config = dict(
    head_dim=64,
    vocab_size=7829,
    hidden_act='squared_relu',
    parallel_block=False,
    weight_decay=0.075,
    lr_head=0.00494,
    decay_fraction=0.299,
    final_lr_fraction=0.0,
    train_tokens=204900000,
)
Each number is 500 + 25 x the weight over its row's rms, rounded and kept within 0 to 999. Layers, rows and columns count from 0. Numbers have three digits each. The size before them is the row's rms in percent of the matrix's.

# up: layer 14 MLP up, 768x192, rms 0.134, rows 529-564, columns 0-191
# down: layer 14 MLP down (transposed), 768x192, rms 0.123, rows 529-564, columns 0-191
up529 103:514507484483557505485509482507493489511487501478482456523431491496496495490507453513493500478520535553491487444535479479485497473484523498497508519534511462534499512494501461556485452506508512483504515528511525521470495510492506485452478547517526520510488472529491514497483473490488487500544523519504511439438493496520445475490526533502519486533476445483483503504556525499506505480510442486522474482517498466532499466488525504478513552491511495537494530517519503504543504536488530462483510518487519519509474514512524481466516515464502505560516548522480511475519469498510541505
down529 100:513467493509564494515496488478489504454512499478460494500512502480523501462493474527520507506542513511472486515464460481482521492480468528492515539554503492510472478491538486490486483508520516508507506509494492478514546508437458471479459497455502502465459500522459510460478496473485464449508505490447514498459464519491535483504525521456502487522509502478469539530498514494508500478491520554547485518456503492532508536496505489515481517504515469497547455518476510459521480529502455565522492501528488482524511460518526501489493475451522480504513503485542514481484466515511456485
up530 070:506492502460543519527543497525516467524515447494458494517509496532471514524503473501547489518500517525530482481513476522473491570473512454524488473477501481518517524481513468527479489470516496475494511542518516509489534491464475504480495489500495498492474461494507570505477510505479523512482466510466537504521526476497480491457541452518498546510491475475500496531487474492505542517509498503495482482522520509487507491460515549537549501556495517574496527495506427482501490502506471460493510538499493521488462499516478518502507452486444503479519506493494555509480497496519488497
down530 083:480508539541513412529460463448479537511488518502471512465503469475518419523491497534521476507500464477487448517495518498507466490487542490514486500462512476527446487515514478480515518465506477487478488512482501470480480524505471468493509491506512563511465507512446468526508483510504510487491527505480499467533501502471459507470474495508491525507506520486488512509523491530481507496494491464552493505505524470540483515529473482530518486446509515494477489486486510506488507485457457487472528488508476495485509506508479512459534535499490467469489507496490497525495539490516521420
up531 106:495525513485515480450495467504496505554502496543488502488515506482497515533531504487537502561502520522523459550503508523481516487496508541538483543482488460506507535499508500536500494517478492498495502529449471509450532496488506529512509533484516529504457480492517494466490452498494484493534439449447516507478517497517524535420497548470506520519496551499497507527438499509511475468462510507509481520474489510464528506496529484504476521481499536524505453510512517458513498513495517479519537495468516521462527495491532511463513492513492503463549482525505465483483499518482476511
down531 106:505526538497521494506515462509479534488512560517511473464490465470437479505511505501524522505535517506524512540526486499527508495473482513490486485546476487472436491494476532492498491501517520511474464520509504497532519485514506513480497520504462489545506545464535503519503478477498478525486496464511490460545496503504482509519507493476531503509475503530487507533504496508506538520428501526510493493507453512509507490516519476491494486509492513467492511527453508476487494513483496524492518440497509515473548478491518556461553452466437525485436497507476488517450478482533540539
up532 095:505512510488494504536535528516510487506505481512489476460486476484501498455451475523485500428525527456555508522511471486470533449506502496503506459481499477535437480473507467480476463485512459472505469507509518557490470477469525531536518497482532495566446501542498530540485486559498528511505495523481506513442508463523472507507466531496496536475487505502474490465472481519477506514518527529493482504526509499501495504482499495492498529495484507528509493475488562479479506520489484537491525515500479486503486497462512510506492503492507478503511524519465481474550445487469540503
down532 096:512458450510513508472499550513533489481474481481499463529522544478493495453489474459465519490484473507503462495499470507462524506476499492517494517527500508519540507516505524464490493497480474505502472492495532496534496512493493510545505522476500481487466493519525515527500473585479488538490507528550536493474533471506489532530477473462529536520484505485508524497475469485457468551459531506470481536503472478519529464521496482477487440487502490490545494500517501482516488517520466530450491543513524442500482477503506535514521474498489484492496463488490532493509515499496519429
up533 111:510475496498521489530533524491486479536525500492451527512493473470503467422493513516511459515502501499467507528475474497516519473536478504515494458475479479545502473516491508504445500482567482436508477489541491527475456472472494537513510499497521541524494513530505534517529509537528507501504552520506514480549513498473509529482476473507522499511541511476505446544514462525500458518503530482417468503497526519488485501495501499537535524486513484509534495496485492536541461499528497490513520519531485507518499481468498487467462499517471525526534496537529501481510494500501492504
down533 100:515482497513500483504544553483488487489489518481502480532493530475532503484506457471469533481493496527448519508484499495531513503501517499550499542531483522500495504536500541506473440518523523496493399471540493470526494472504482460471468521515532488504524484534459477493510518590524507506489526491503537509490537471498507478482499499492502520520510514503484517497528477492460474528491479486489503520508497517512521476529529472518527454504495526497475507527492486517565500492479505523511485519474499427515509499479483520426481484509504508500509487498516509486475533516455513468
up534 102:496506470468466467518472561498525473509508495499546499504465507490512511532505544519487497500498532503546531444474540483492504455493485508512511481524487498551496490491539516541511490496495523493522533454532493505483491473470502508472445466532480471504492471483526505516490484506509550499520516505511515460500484496547483502572524456496467496487471501462495460517550477529545494535530503529470502479515514540485515487510467517516496463473471480517471523508475451449517525473467518494508552513493486524532503504518528518494507527504548483487483540531535515509512508504485508521
down534 097:519525526479459525513504480504495506473481529477469478497523529494533485463518461505526520518490517494493505521538510550538497527468526525515509522520514486493465521466490551481501485536494529531528482468454482463536514502526493534456540480488494522501448500521506472494497472486529506495509488503549513492492532542473485463485497543466538487552474501522511477501500517470470524512467539485485513512482515510468514494478551474531502481499525544491483480536530511473537482525510469530562465533462535502487528513535485461472511516544520489517534476504526506515506486523515488462
up535 123:490525491498495466501518499487484477498466551484480501518523515495512540508516506489502499504493488546527538536484470507469501480505493477487550457500486500507504501490515536506512442448474463518475548493518506517494468514550497520498504515483522514447457574558522509486505498500505508481496518511509485503507514492521468480507499509493521451462441435517498556466466508502458467502510520522496506474523534460504501517532515536495492466506504526512526555503484509508484488542497508500491488509489468507482506513488517531506552527479465561545485470501517441501519485484503532513
down535 111:503474475491536511469517464509516504520508534501529514508507488465481516561501534493445448501483496524510492534500545496523470503514489496543479502497542509489427526529445502515500510507441461524527497506561513519507486506473531532505523471527448495518496530508497517482504507524433492508524483444516486500494489558536530522534507513487518519475531512538473502492478496513476543445488513479484496490528460500525508530461554485506518496506497482497534530516500533517506476512505492494499477463538523480515482514491501469471496543470467483499508522503526484478464503498482505496
up536 079:483519485527517457471525520489511484552433465509464513509516496524512544521478532478551461532512488482495465496461511526477492484472483498466486546488493444487472437515519510516477500494514528500498491497574473504493452490507496509510513432522500538479470494526504506493525511497501485505502468528477525518550506509445469487491467512493497504467466491482543492525472486502495468439510502494456501525496500519483501502504496438495546463509464529502537465517510497513500471514494487463485507529543484502505483519509538521496498476503508507508506544512531502485482458492490521491
down536 091:495465496512547497450442495482523498527515531488516536514532518492510545529518511458477544490474485489530506547488516525489451481490501523483483508504470463501502507516465483486480526475469513465521494458489495483483518504468485481488484518456535517486490465482492537486499493506512521508469509498507494496536465504489499489475543490498485526518531459476485509523492499518504476480535494500456503475498494479487513489460516481447490528468503513498452504519481473498495578528472480494474552509471493503497468456507507508489514419500504504465527503524529506457457504471523488423
up537 083:486510507490500500512506557497494481489481499513526490447463504482479475519460525551512524481499524524521509518442504481494506494508496508497499521481479505490502491507537456482508505499493449491493543518527466524498517526509520502497516476570490504518491475501502492478467490524487526538477502492539496489503449489501504474489504480482476478455525479498514523499469486509523436494477494499513448479552504502561470498548501499489529536482543444479541533531526503494526565472538526469489523459501470518569526517526509509510540534497532482467541524497500492505517501488522492513
down537 089:539503507502461477544515478467463512532492452523517501471490486508485515518511516535535476484501505514507525442507531500507512492457472515467520461500498499480522489491496492501500547502494504498485520508540485519469486522476517489431491492590493514523503518477532488488460514507498485603504498520532473485484473492502508500492474490455487475514509513526501505495508525502495498499525519500476480515495550496501507468525515540514474518501478500480507518475497449513511523513484526475507527463498520466507483493512530520518489540497523498488518515501497496520494494484490531374
up538 099:488488522479486492500485490487493465512499526523517495481451545493534494530457516485498472499498512472523459476510486498534480502508498520448482504475446500423535485513497508495485466501556501520519532460519513474532471526507503519492508489495494516496514521492495453527528488505486478494504491477468497435477470485493541543548518504507492476519530468494511477527469512516494517516509566510488461483495514477490504487487502421493514479483539445477496510517534523528534464503507474476497478534494495518530471487483524497508515504502523521473560518447554529527536512491501497518
down538 096:487503551502483514487464486533519487469486528505534519505496527503519503533505500521503482575517505503497499479496490506479457491481522486513497500492485541512505496500488503493531548513515459508482509497521491492505520510520471454494458482506455489511520489554503505474489483498451544516516459492503546503459475510536461478524501552539500480528503481521417497499479517550520449521514519497477513539482490525494469481546484533500495543498526524523517463508538449516504498484529453505496463528511485498545487429485480492462504529479491499513478518495523501503476502511459472526
up539 081:503539497494477467512502518502502487447496504510481468523495464470465518525477530506508536494526525486484508535494516536497501516504478511493502534498511488512587519500462471510518498497511480463564512506522460514467463465476524505501494457536489512500474436492472501502479490505474448487537470512497469509471535483507466488510519474488501482480443488494533542522478495493505497502485456511533509506515473453472481531504483496484515550504520487475515504527483479551509527496522518504471497488514569502477526488465534555496467505531531485498497533540493476519515525540510542505
down539 087:486507533478482486568544497478492555469483471477498492488499542522491469482511504515518483523510490493477490465508457501487510446495512512470538522487513492513531481486521525496495500490482472498522487485513470460467495529515506490516506503514495498514467486574513466501510528474520462537506503499510498482484502507491488508473519503473549595473502476573509440508470511503541440459476522467515512512505496492505527516522461524481485483447494538508551503522540520491498512499496472522469479483478505461501490492495496526497497450495498509531483470521542520525506490475493489467
up540 097:491499506468473488567489477508437504474467462488485488495536498480508493493526500542535494476496500473522488498494506530494499470447508475503481485467504474515492487463470528488529527502561518486530495508507478532474464532457508510504495496511530523490534492507513505517451513523480504529540519505525516482485537516509482513506477539463482519551515521490474461469515493550478502482468530531514499508520484460533484464488500517558547519509522572504504516474539502538481474518472489507460472501476457511491496491517494515505521522465528503514476553502469508440509481466491485517
down540 100:545454500476482471512454512512460498484527521442500511517479512495501472463542491491524547489476480507503484486470528515551483509526545522525468508535548506515517497516484508495519512500479526505498531538468513495493505528459478465467499493491519506483465472506499510453513503523480518617508492544516436470481489512494499531512491521486474494484508513507486517499488487525492470484469512569508506474503484496522536517515537520479489503535483519510503511493506544487500490530498501483500525482502524456475505522509519490521509494506469512497485525499469501493502453532543489423
up541 094:488507495500499481511508499506508478444498471485518499518477477499484486518541472519520506545498513523525495494540500493521501500517509483478483504517526499495519465453506498549526479488507473503496482477550534499511512495490519505525479474505472536528496459478472497510505506516486508493506494506515556488459511506540444524485481531463487473490489465501471487477550516509487489478465477497515481522517531535507469488455508449496486554495440495508474509527519485494518469515505549524463569478460471506458540564486492461465499479539539468505520564515542503495511453496482498501
down541 102:476499525493504491527481514510470518479493523509537506506485504503500524516527495522496556475503477532502517474480439452451484539508537519516476534511557475491468484461513514554499478460529526465527477500496518500539495525460510467476517503573486493486487499488498458488498499526498567483547469486530511514471479469465496550492515502476461546487422492475481523492521505527488488503487536544469492507516549492497468504487487485524523504501511522549524523488489514528486467508487502525453497482502496464522511495514469518446504504512486509481502497493482511523499472484509506471
up542 081:466503545467518475532531514511502513518472501497511467487479469507465515485527510518501524541502513523522514509510505518488498529542497481477551465492473492520517484450529439559462515513504482465465533548484523507500454506486461518466565510528503525514545474553468501480505458505511529476481496494519571484541509488514476498527497489522477552481470494514508487477473453518497462496506495511510490479488529533503489507507470494551504494507476538516510500465518529511525529497566508513488496483501496498516478472461465497508479516499509483487507492502502476457529534458489517506
down542 088:491554529513493491503560478521503491532501531456455479484473490526510509477472498512488519559477508480508475474485477539427509527467540525538532480512446472515529511501522493523466492531502476462514526484528504508529460504517506487500483469525522484485508484542506524486525502550511489479512505520499528496527473495530445502498475525497491504451525525490485526511453517531496526482445487501478485522528514520509483484560500521512526494512553511501510492501485496498486505474444489529515541495539466510490504458508505512461485493517503469498536473480514463512519517485479510443
up543 107:505530476508551481480516546497513501516493502490510499489513502506498497448491481489447498512513532461537511534493475520516517516506472497491493467477508510538488491487469525526491478482509479481519509463511512536536496491491467505484504519483518538530496508526543535506494508564466479483492516529532515523530532513503506504497475494477530499502538507537528427537494548516517475490513519536450468526529463470508468491491470517481465530474449517448546448517553514517501457510547468530468535515528480499489524506514513489502494443518489480491494499499487478529519459497474480514
down543 099:496504488469501536509568514542502472480510505467484501468488524477489511460503474504507528478492486532484491516456488532501512512526552483521495475458504506563547522487515527509529486498479473515469488475509482493531512494439500497492541489519484516475499513501542503485469509571450540547508526520500495508519473522515483513497574528479500535549468484508536496487490459481479455479517529509501507486502452492567515483477503484500518496482499507541518480498509500525513472495487474535460486501493486482464492511504516558526496488474498490503479451546504521469497489526495482493
up544 119:516478486551488467492490538492486492491496485513483475504529484505499512466508551533521444505541482528542516506530489485474512445497465500545511491504521490507514498530470517540463496497473497548513540497543521517504493525516498457488451498536543470506533529517542489475494476505492471494482502540498521497494513550543507494446505516520516519516517498469505513495522466499426476502466486513524533472520538521522466517524509481516516433509538453510508516484510532497507556503512523500440480527480504506504471534504506472493491486517538512476466505507463475516477503490499507511
down544 115:495541553510516450533511494465471530465499523525507512503501475511497508486532509546469480503519492531436535475519485470514466462517468501489484500476516508478454500548492497436523499507471497494506487511516521521493519496532502492431464499465469500486481516455505504490470495498476468503499484507461498492493500516470503523512529498490516452498496504498488478438517532462519514537534481480486500465493531505485521479502496462529506499526532456512500497524520437522503470469472485499486452528460498519466505526477499478462476520520489516516516525478510534558493532457505477467
up545 113:491522508527478469475484494485500484481481497483499462540473497491490539456508480506482477506494511497484448478460538498467486492530490530486523459498507461527505519484473554543510522458478495494496484478483518484523479486534501529489481523533514471492542480471496533518481523484481509498527511528475545498485460536467495471468562486467477469509493484465488541468508490482455501488499457491528529510529510491443487477480550476488527524507518510491496488477475479525517503502543536461461526510532510519520445554518488501497455522467498465517540519522490477469538508528487479517
down545 109:505543492494492516501487504521502504479550512517498463534479447573485507471490520529516488490516485520541492498509499473525480527537484512489525478570550460531506489468499484492495507508503506543490529475514521501476516539523526527472520482544525515483463540490489468518551529472502512476511429532527487545497520468454503494527494477532484492467552480533527513523482487477461454478552505519501450535471479495491504496503493492531504515527516510510484480496493496491469493515521514509476495481511498476527477532498499439539493511491513500526472534539485466479501492513512515473
up546 103:488498516505497527473514468487488485561494473509469535460500514473532531487441524524559479534527492472473420536488523490484512513510501530506510488500474522516526466547488489531461496478524496483533496508526465527512464479504490488493575504532469505540510488514525552512506486478512490505503492503502538492504508465495492480499506491486520538522483533497460493493503498507450504475493515488454504508470492468518499461550495481548528483481475457544540482516506541527501519549514558512528519488470473479523460481473492478504488494515502479501487466504496478511463508496525499511
down546 102:521510489495500475466515511493507486477509503481513508521486502531531577476494520512510499529538515483470514495482523517514494502519488511524526504530452501478500516519498499525497516446498503509526471510520504534503485517518519498525538484525488515512559447456514517536475491533524474522477515510516489538562539443493489483485487530471490537522540505482476489486510448506496509502510516450474487513504496530560515489495536494506535502504481533501500526524531495502522550501459569483484499482484479388493459501476483525513518503519510499497515506508514501471513532498510529461
up547 093:512486514491505500488520488503504488532547503476524523505533553516475487510566531493516479492515480486490472461494469515512505461494505511486472516490471497476486509498490453487547481515509479529490511521465483505498527474486472515469514463485481489494490514453523489493431508556484492504529503523528517515510533514520504489476546464487493460562512498488482486444486497470535528469478478464526563461465479468477487499491529495539487452501477504552437508513478485458480499519460470513527486516506463536525518498480538501490474494523483504522550487494487515536488501502489527514
down547 083:536482511483526489535486493458444510475481494486544476487503464504534466507506434465500457539517514495515495501508526499508517502509470474538492511497500474486467500525543464499508505533445495530500493484497522465494546506496489521463474502468501490504500504521523452534483487505510484485464465504522485483480498512508503478487494520500473481486461529456515490524506493488529484514518431534488504522517444505513494530510539510534548483457529468500506524485486470439558524484491505529529491454504505499452490477443496515495498487505474453508511482514517511537531535530489460504
up548 094:522499461492470477495476488476483499497539501514454487511489525513534471469484533495527496489502492515548494530506531516506482483498465480529521551497489479489492465515460548522511525523487511471503531526491504530490510469543502558520516474497523532501494500524505511494539454471503479478546525540494517538556536483517490449490492492496463513467482520528537473533500551502523507485496531506476468475534536531464454498516495521483460534498470507531525506498525504446520467478500516501468519494510491494500458499480512474512498470552459519478509485522508498466521531464453538510
down548 111:524511505459511484529498480509452513543497509514498522471521512512551522490488484530511496499537466486480483529527525490494462507510541510517491542503490480504527519454488512514536536544502509470507511475436477518459528535456494523522517503486508463477498503480503524493529498491540479527500478484475530514464465497498534509473506516471507507477522492500526474524515476522534507522495502493530469490497483503496493472461474468452500471470478486489470496475491541440468501500526481549475502498474485456543489558517460472488514426469505520523531556511509498458515479522495481478
up549 095:543517511492516506494499529474491494488507520486532460515534491471507495527440516486481453537490518482529529476556508516516516510502479525478514485519473508489511439495504542518507499500538509459466493484524530516473495502516501530478498503494520563494545525479507493524501511463506473480484543519558499451527517501501539457479464530484518489506522521503533477484524539538488495485457518506472512477539554460502459445510535522510504493509519545494454485520470492492515529474476526471479519534520488518522497519496519442501456512505508511525495538486469505537484515472514509511
down549 101:528448491486500507481515463515495489465470471511506479457524511524540511541518478516519480507512461508498521515543463504495504518506562488501502484476464512501495511529478501456485491513485478509506487506518481496472515531528490432546475470472518495501533464514536496484485493512487500563495521500488522476516473508550489488466490517473535518509530489464481499465481520489490510471493492531533485460508498519504446517463490493475496477444467545501533518501466545461485507508492471524530518484535465420462500497509466494505485460474532479518496504490489508493507481468481490438
up550 091:505481469520528492446500538458508491489530519506496466528490514462509523503455518471490494523515538538488548489473505547550522533521497509463507505516466476467491521507461525501491486473520530489505482473478510505500506511476497466477483482524439518482577482505487568476482482463491496487497514533498506494501527500500445500498512516486532498552518499520487501576466507486518505458503482470539467478492476517496478468475520493431478519478504554502469507513481494490512489509488504509505519486522526486484502536452495530499513510503511435516493497502504537507484466519480472513
down550 097:509540506455463508519506510537511487490500504476504478504478481527476507485468474484482453502504490494533519476523524524513473490486473481467502502503529480517465511483487487548487510467532541505502522504536483503522517529473460497518475493530527496466524476518505450501515511506463494575541495481444506478515504469511541537475472520468491531459509492531508474499525492504523480507456506529503464448463523485505476511510486502484525500499528451513493450485529493442483528511519518479490437529507522435500515493494493473523509466497498497508519506515534487475468470461562510465
up551 103:509502496473532485446508480505525493517442486513485468521505543516482523515497517462540447551507512498521511554493510510504511555546499471505477480478495515472502505488516456513525502534493526474477495514472477503479497483507505467479499461513482460479493487484504519521507533489503503495488474485536543503462471495483476427449481487545458538522491489501509458506500545465514481484478498494498522511506493465508469517471468507487511523550470478486499478515482503532489482495531497494505497523561559527480518531498557503502463522530527542524539488474479474507494464509475508511
down551 103:487536531479515512491474481470464527514443476521553497499490475481518488576528477512501467514537485508484455504484551479523512520500471491522510500517469491486528490503493484492438509461496497483508517494504495525508499538495472510467526523493486469504426526487563460519534528483483444515524471522534500524516503477506478542547505477523532512514502515498502441488496527491492473496480495494511505483496526518487493502522491474556458522482513539492478455484457518532565476527494489509509497495459524492488529504515503470498507529504516529523516516502510492522496532516458490533
up552 103:518536495518493488478482540492470492488496503502510506492496512498487475520413469515450477512510506515509472542502497511504478509446482515537497473488504445460455541500493466490444459492516538491534512502531561503518460496484522525499490489544544497527498468486492526514489465588473500508524474511520495466479540479543484514501500501491475516504461492520526513518486483493463520452517491502494472493518481509489486484542524516493514532461532496534483496509524489474513517479523560497489493477507514507526491520447520518510474526470516473488504503496501481550491544525489517511
down552 096:516485489479515508511467488496508528534479522482487473488485516485457474487498495493505537478505467506480524547479505489465487484550520488476506533467497466559477485452515526523493506498530488516497494539502477498458500500501455471505504460522497514495497503531503508515520468491486514563470468518500469478527471521494441547436525474497472522476516509486485484472521459517516510495459507504505527502460501468516460520496471547529510478439511465508461533492495511542497483451522508482487489479522520486508507479524503501502483472521517520481522522505470517500453457490482528415
up553 113:538473506534510495484476493492519462517539501476495504533532524498461524497458526492494446548542470515493495530514515542479507509487485527511467485487495488477487506523500521492515511495514555466454529494490519511527527495519478506524501511510471457522499498515490512566473508527486511503470505501504527523541500515524496455501441486488501463460507481480510447541518487467502505453511527519524549458498497436470476515477479520520477458470489479471494529445526449449472475490492473535521505514514504508505531472467511489482496487513510489521498488533482443523501493507484518525
down553 103:510426490532563476534424507455475491557504513499550523495518507498529480477515534503489500502538490542504500501483472515488518442483515509498471544527516507488497474460492513500519536507456506452518533527473515492486504538469517472482489476501479450487523494539480514510493513469498495505491499503488495515481485549522475490489462488495487512471507498515484452527505469478514526463485510554502515528510479448485496519491508511492467488530483451488558509470515502496487483488505515515537524519470496507478466521481504518479516529447495518488470510510486451482504507450507476522
up554 109:525460497472489495488458496468488480472519462500505516504481504480454526548494497488444476498518514549511534515477501530486511470517513545546530469511492484463506461539503520484500501524482505482490510469448449503490532514482541557538523507496494487481499518482487512595507467521499485501491484542482504538501515513482480509478477562448485513510473518477529531539496518476519491520544516511465520468530485561478487503454488515508517521485498522501469510509522496473516483515504536520496511499496531520453473514506506481481491518495461512478510486529461541469501496493515481511
down554 097:502477501500470465496480504493505508441486516507480505498525476428489507498500482487448523480500529498466547483453473474472525504526540517529478486454482509496502480514495504469502489474477543490529483537467509512535499523468500448487474530493470506492476511526509457492519539507472474541498470498499505518527513492480485531546505514475507505483480499498494518458475496457460528512526509532462529538489464511493513493477512482469539504539528544501481500501511475498480515501551486526479538486521491468466512498541485565461508550486514488502505515506503544526491456486479467449
up555 090:485479468508508471518509471486516526504498488488527512550483510519500482518485512509490502522533485515496533510553478544467516518479470517529462491520507517503523461519479526490507449527486520498484489480471506527519508488463469529490505486487474497514438492527527434561512499490484495497508530499521523499510539516535489513502482485488530486452491515466487466503526555539492513497458450506494525475499480482522475414495516529514550539487514508484533529479471547468484515513488521476517500524491563516475453491495473507540496484502475449446489497524498497487507493484516495506
down555 099:465517512486524470552509485464490513498495510479540484499473502479499494558476488502511496501475497475499510479491516498526460528476506543510508506507517470479495483518483504490488532477482470489510488499486519502502541495498464495508523533493464521495473528524450422568500462497506510477490495463504493485485466521507517513504497542511535502516461498526510454481531511472500487482478453527490516473477488495502461480489511539541502529525519501520535467426483576495478550456478506503471471506542519500479482479498482544542467501485531518498559531527498476484510484516484482514
up556 100:532508512527471479511509481528500472504485511508560442530507452472500491483495530486483480535516508542475486483515521514495507527492491494479501484501493484525494497509532504565497465481502501488528502521515496535477469506494512506496504470472496499478451516484471559521545499464492526480485529510575551503469538486513514493481454497534510477531510437467458497516513505532484480465523500504513456508492540529516489476498495518444479561505494496522549542489488507537527527521533504550427495489541498504509475496483493508493501506494536497512505488493459479505482499473512494504
down556 099:480521549518469496502550521519512497519460493516478486510494503509446526491519509515528518495488531538469452515438533493493495497496477495496490504512567469538466429473514542512535502508505517545491503502512470501484514498504516503504487497463508556529509523515480504492472505505530518454508455530505511486532507520503479509549452521528470528498536496494493469490461484517479489471548533512508482533446515518483504508441522502518533459506504479512498467524512542489489496492498486534505508508478542490517454490511489536499472513467503516491481504503465502539558475503519514461
up557 117:480511496522506490512485507498511456491504537516547516534468523516513522514460465491482483484525495527512509476502520528495509501553491475496492518484514463479465515438481502513494532516558518473506510498532467484557507483503472512482525483501445479499526497464515507499485509549479510525463480524504537556510533479462526489502492464486501430475480515498486494497495485506521487477476498493458468454483537509530483483455486529517497484498494496496489502505544498479441474498512467491507491485532447511520546475485491483502514505522564508472471516558450483489498492481498557518
down557 111:515470517522493502519506474503522517525464489490500493500485512521523487476477507483492492497508507510484446515442505507499544455475533473499461519518490544476474518465483496481465518524540494516434481505518486447484499513461499451511529430496489493517500511512472536527496509517502492532441505547499493516479514587467489496499462456471527499483508441493462468518511503544490504469445525499486531492498483471521514484475503481524477519461520493470510504506548515531501503526501504514514483526503485494518468505467517534516521519509513480464524510478499466493464463463514487507
up558 120:524499503524469525486472521530492501475495487522509506506425536548494504450482471503491495477485518513472523448523489497508499516508484489501487500508505487519526525504523473503510499488465511531546504461469531510560478470478499517499566484496529428555548483506510474517491516503526504479487466490444495466528472481496471531495473499489496515445493477501507514496463462495506502476496507480532491477492486513478489520505476429527466518454482484491447477516497481487511524490503473501499515509479527510480526492509455479488464512540504461535496541538522468536497532463491496512
down558 106:490511530502492518492492488496484551480471451495476527551459484526516474528501458515489497482483503459515524533502506485526465506516464515540489494478511529516506484507509487534469467462505532465522488511477453540493477461503489520491534523535530471553488517457493483524470495529517449507507491497493506460542509514490481529471525480471488517484542508481509475518475464486542485469456486518504518440515464508483481492507481470500452543477483523511483483509520520501496515439498464526454515512463493523480504484515504496483523463501509478531497524505448485536504514493551459524
up559 081:541485502480477463501502498495457485484495461503466460541495477539508481468478520562526481522543494543493499521494484504524512465520489542521502483493491490538509453504428494468517493485533470525421544445511470516494481549519525516506512489472517481481473475518494509494513454493474515466453488524468527493502521497504511491495475498494498488507499519523514522507533482525500516499520491490476477471509528542528512502479484490496494492445499471560520473484499482479478464500539481494534479509516458479475458481515518460512501524534472484550488523511528472455500506493511507490
down559 095:538510486463493500518518522470490481464534461533464516464500471504477478466505493515505496514520467551485481458483539529517545493517449500499510499519469489499478489488473501517548545492531490489508486486522521502492510514509511485458491488451479471481522509498427477485487476495483452449487490504503509483477526523484491472454478487523483502456540499497510517514484498490502517479516483495501501485466494517500491508515529502527498523500492487478490489495511512532476475494542478503534460498483501379509509518476510487494484492501488529526507533474493529513488496500463471403
up560 113:508485475516491476518514547518494472574483445473509538529478467520517498447486455538552478493494489473534478506470491496491514460517507500524525467492492476489492549505481536486455516472522487496529507534561489501515479534501487532502527504509504533535511532522520527522521505467511502505511516482514498506518504446536499507484467497514469480482508513529450537539494484507509514457485501470475467522508479531505515499454467462507529504517505472518517456454508466519513508512506499502462482526477497503500472460468473518519449520484525478453520509513510482468483462456482519504
down560 102:500474491510510485522535581501482503503509474473496482511463492501527466470500472522466520492480467496470493515482545475498483520505471496511532507516490505539501520463480464531466497509487489545496508517565498508535481519471496512491508494481504533516554518556495516527561509462508483522509545472526503496515483436510528517516483506500489495503503460543454486497476514469507465505492519507477477501510491515521526456469499486493519523472511462511533465483500486486510495501508517476466496531485497487525510482479498472518525552482507493440480502524536462458488497487445489425
up561 088:511475519476484487499491523507488494535487515523490504466476499499487549519513534547510456485549498496516485485525450463472521495540507490470487506437454487505505510499494517512479480537512464515465522449507496495462531514494518508533510501483504488521514503541531479516502457472481535506469478499457473508466458475498450486489509541526475520482438468473452503485503494512490485471466493452518489452528492480490506468537466489506495517474514462483474566494543526480492520518533479493499481514521543498516536508542481464523507473525515520537512505536517498474516518484508532503
down561 101:516446478470500512476502538522492504507470476480524498432503508530484510509518512512500476509521501484489493470485435501496521554516522538487528495447474517506531456480477536533491521510495512527499499503507486503465509516483516501461514475458474466524536497523504516477482501489485511551479541464494502492475469504483502500487512517469486488495534484523478483496501508493484505526497485464453533466458506501486461494495508546483485492476454510458511556512504499461475506502523460506505534482515497409505535507506502448505499469473478518508441495524484531510464510475530504446
up562 102:512452477514484501504515472469503489492510502507508480508499529480481531500520504517496463463524466522485517496533479518482488495547478531508552522516508475511457489490483482503472497482471482492488514445487518534448458445515475536537512475502461490498519537468474508491455518506473467502482540493502475483500489518519475491515489480496506510485525475537520528511519428504513491494469500470509509442499534492452494487498533524540527478495454501495502488454538508525467502467558478540480518508473510529500495543502503462485477481522505511482467511472517472558535500544517548519
down562 099:481494516489471492484531475483511497481543513485514541489495488506474514548497494508510494535521465529502529499470479519533455511536489498485533536542526523508460493463482512448542520516546488511491534538503482527458503485497547496522503507469481481498518511499524549511476468500501441518508504478514485512495481557533544499526496494502530504521569492511487460570484515485492528502494473464479548491500525437485519490457510443522511486532482534490503501520491500515502479476515488518507514480505495513510509494522505418484499496473509488446476503474501507502520492542534491502
up563 086:511524520448522475549498450506465479532504440478504490456472489511464461462507550532598460527496494506526497517510487486478522514485475522514486511492519444487497488487494560496490479511517466498486499499483483506459491506513473538509524449512463533515499465519492485475486511497491480529472440514460517487487513517512514483471482517484500458487515532495492518514482460518459526483490521523471508469483500490525466481479482487495494491509481490513485512495484447529476466506483465468479490477540465487476502461439480505520510469499490504518527525523544493502529491499492510500
down563 094:537492508494470519493487509481461482483518500477445481477495497537484443475480525532524490542488509510492493555477503491543518490504510533526493517486564535489514513520455495500529505484499475507499563496509531491495552527478501449461492489499514521477510480525491483493484476529479461571461483541483499500503502515509481498475495517491493473453474522502507501527510497491512513512473521566494473448492517488508483498506513492520501527501515482484522512498525483504475490552509477500506502449506478423497502544452498498533523480500499521508490526501505477514523477492508483408
up564 079:530447473510519510471463508491513493526467485455483458522542489490466523466544557490491500521491513532478515471503485506542526511533472531513497512491508530558497514506470503512514482465483497480476475515518503513486479480457489444456467477506536513482542504505504532474500537514471495485506498499496484491448507502485526486507507494483464468509512521455536506529487513483473515514464468481485471510516460483514475480556485531489533535496464529435503505452491492530480496523552482534472538500526519513477543501473475510478495496513517475552534495513506450515518498518485496500
down564 086:462537545479489479546542426529506522477484492436495504525494450521480531473500495576543497500472518514475511464478518517503548477501515507484507505473541453526480466466481497491514530479480484478522485528494476518510505539473455495518518508528536497498505533506496480518443528499471501531523498472518536456495489520507484522518466477524490544501456503501517518507463487499484498535533512520481520488503454510525493489497489517491531497484497500535489528513543501499476454480507469500510470512459493493492527493478509553514470541476525456517498472518514525508500504473506512481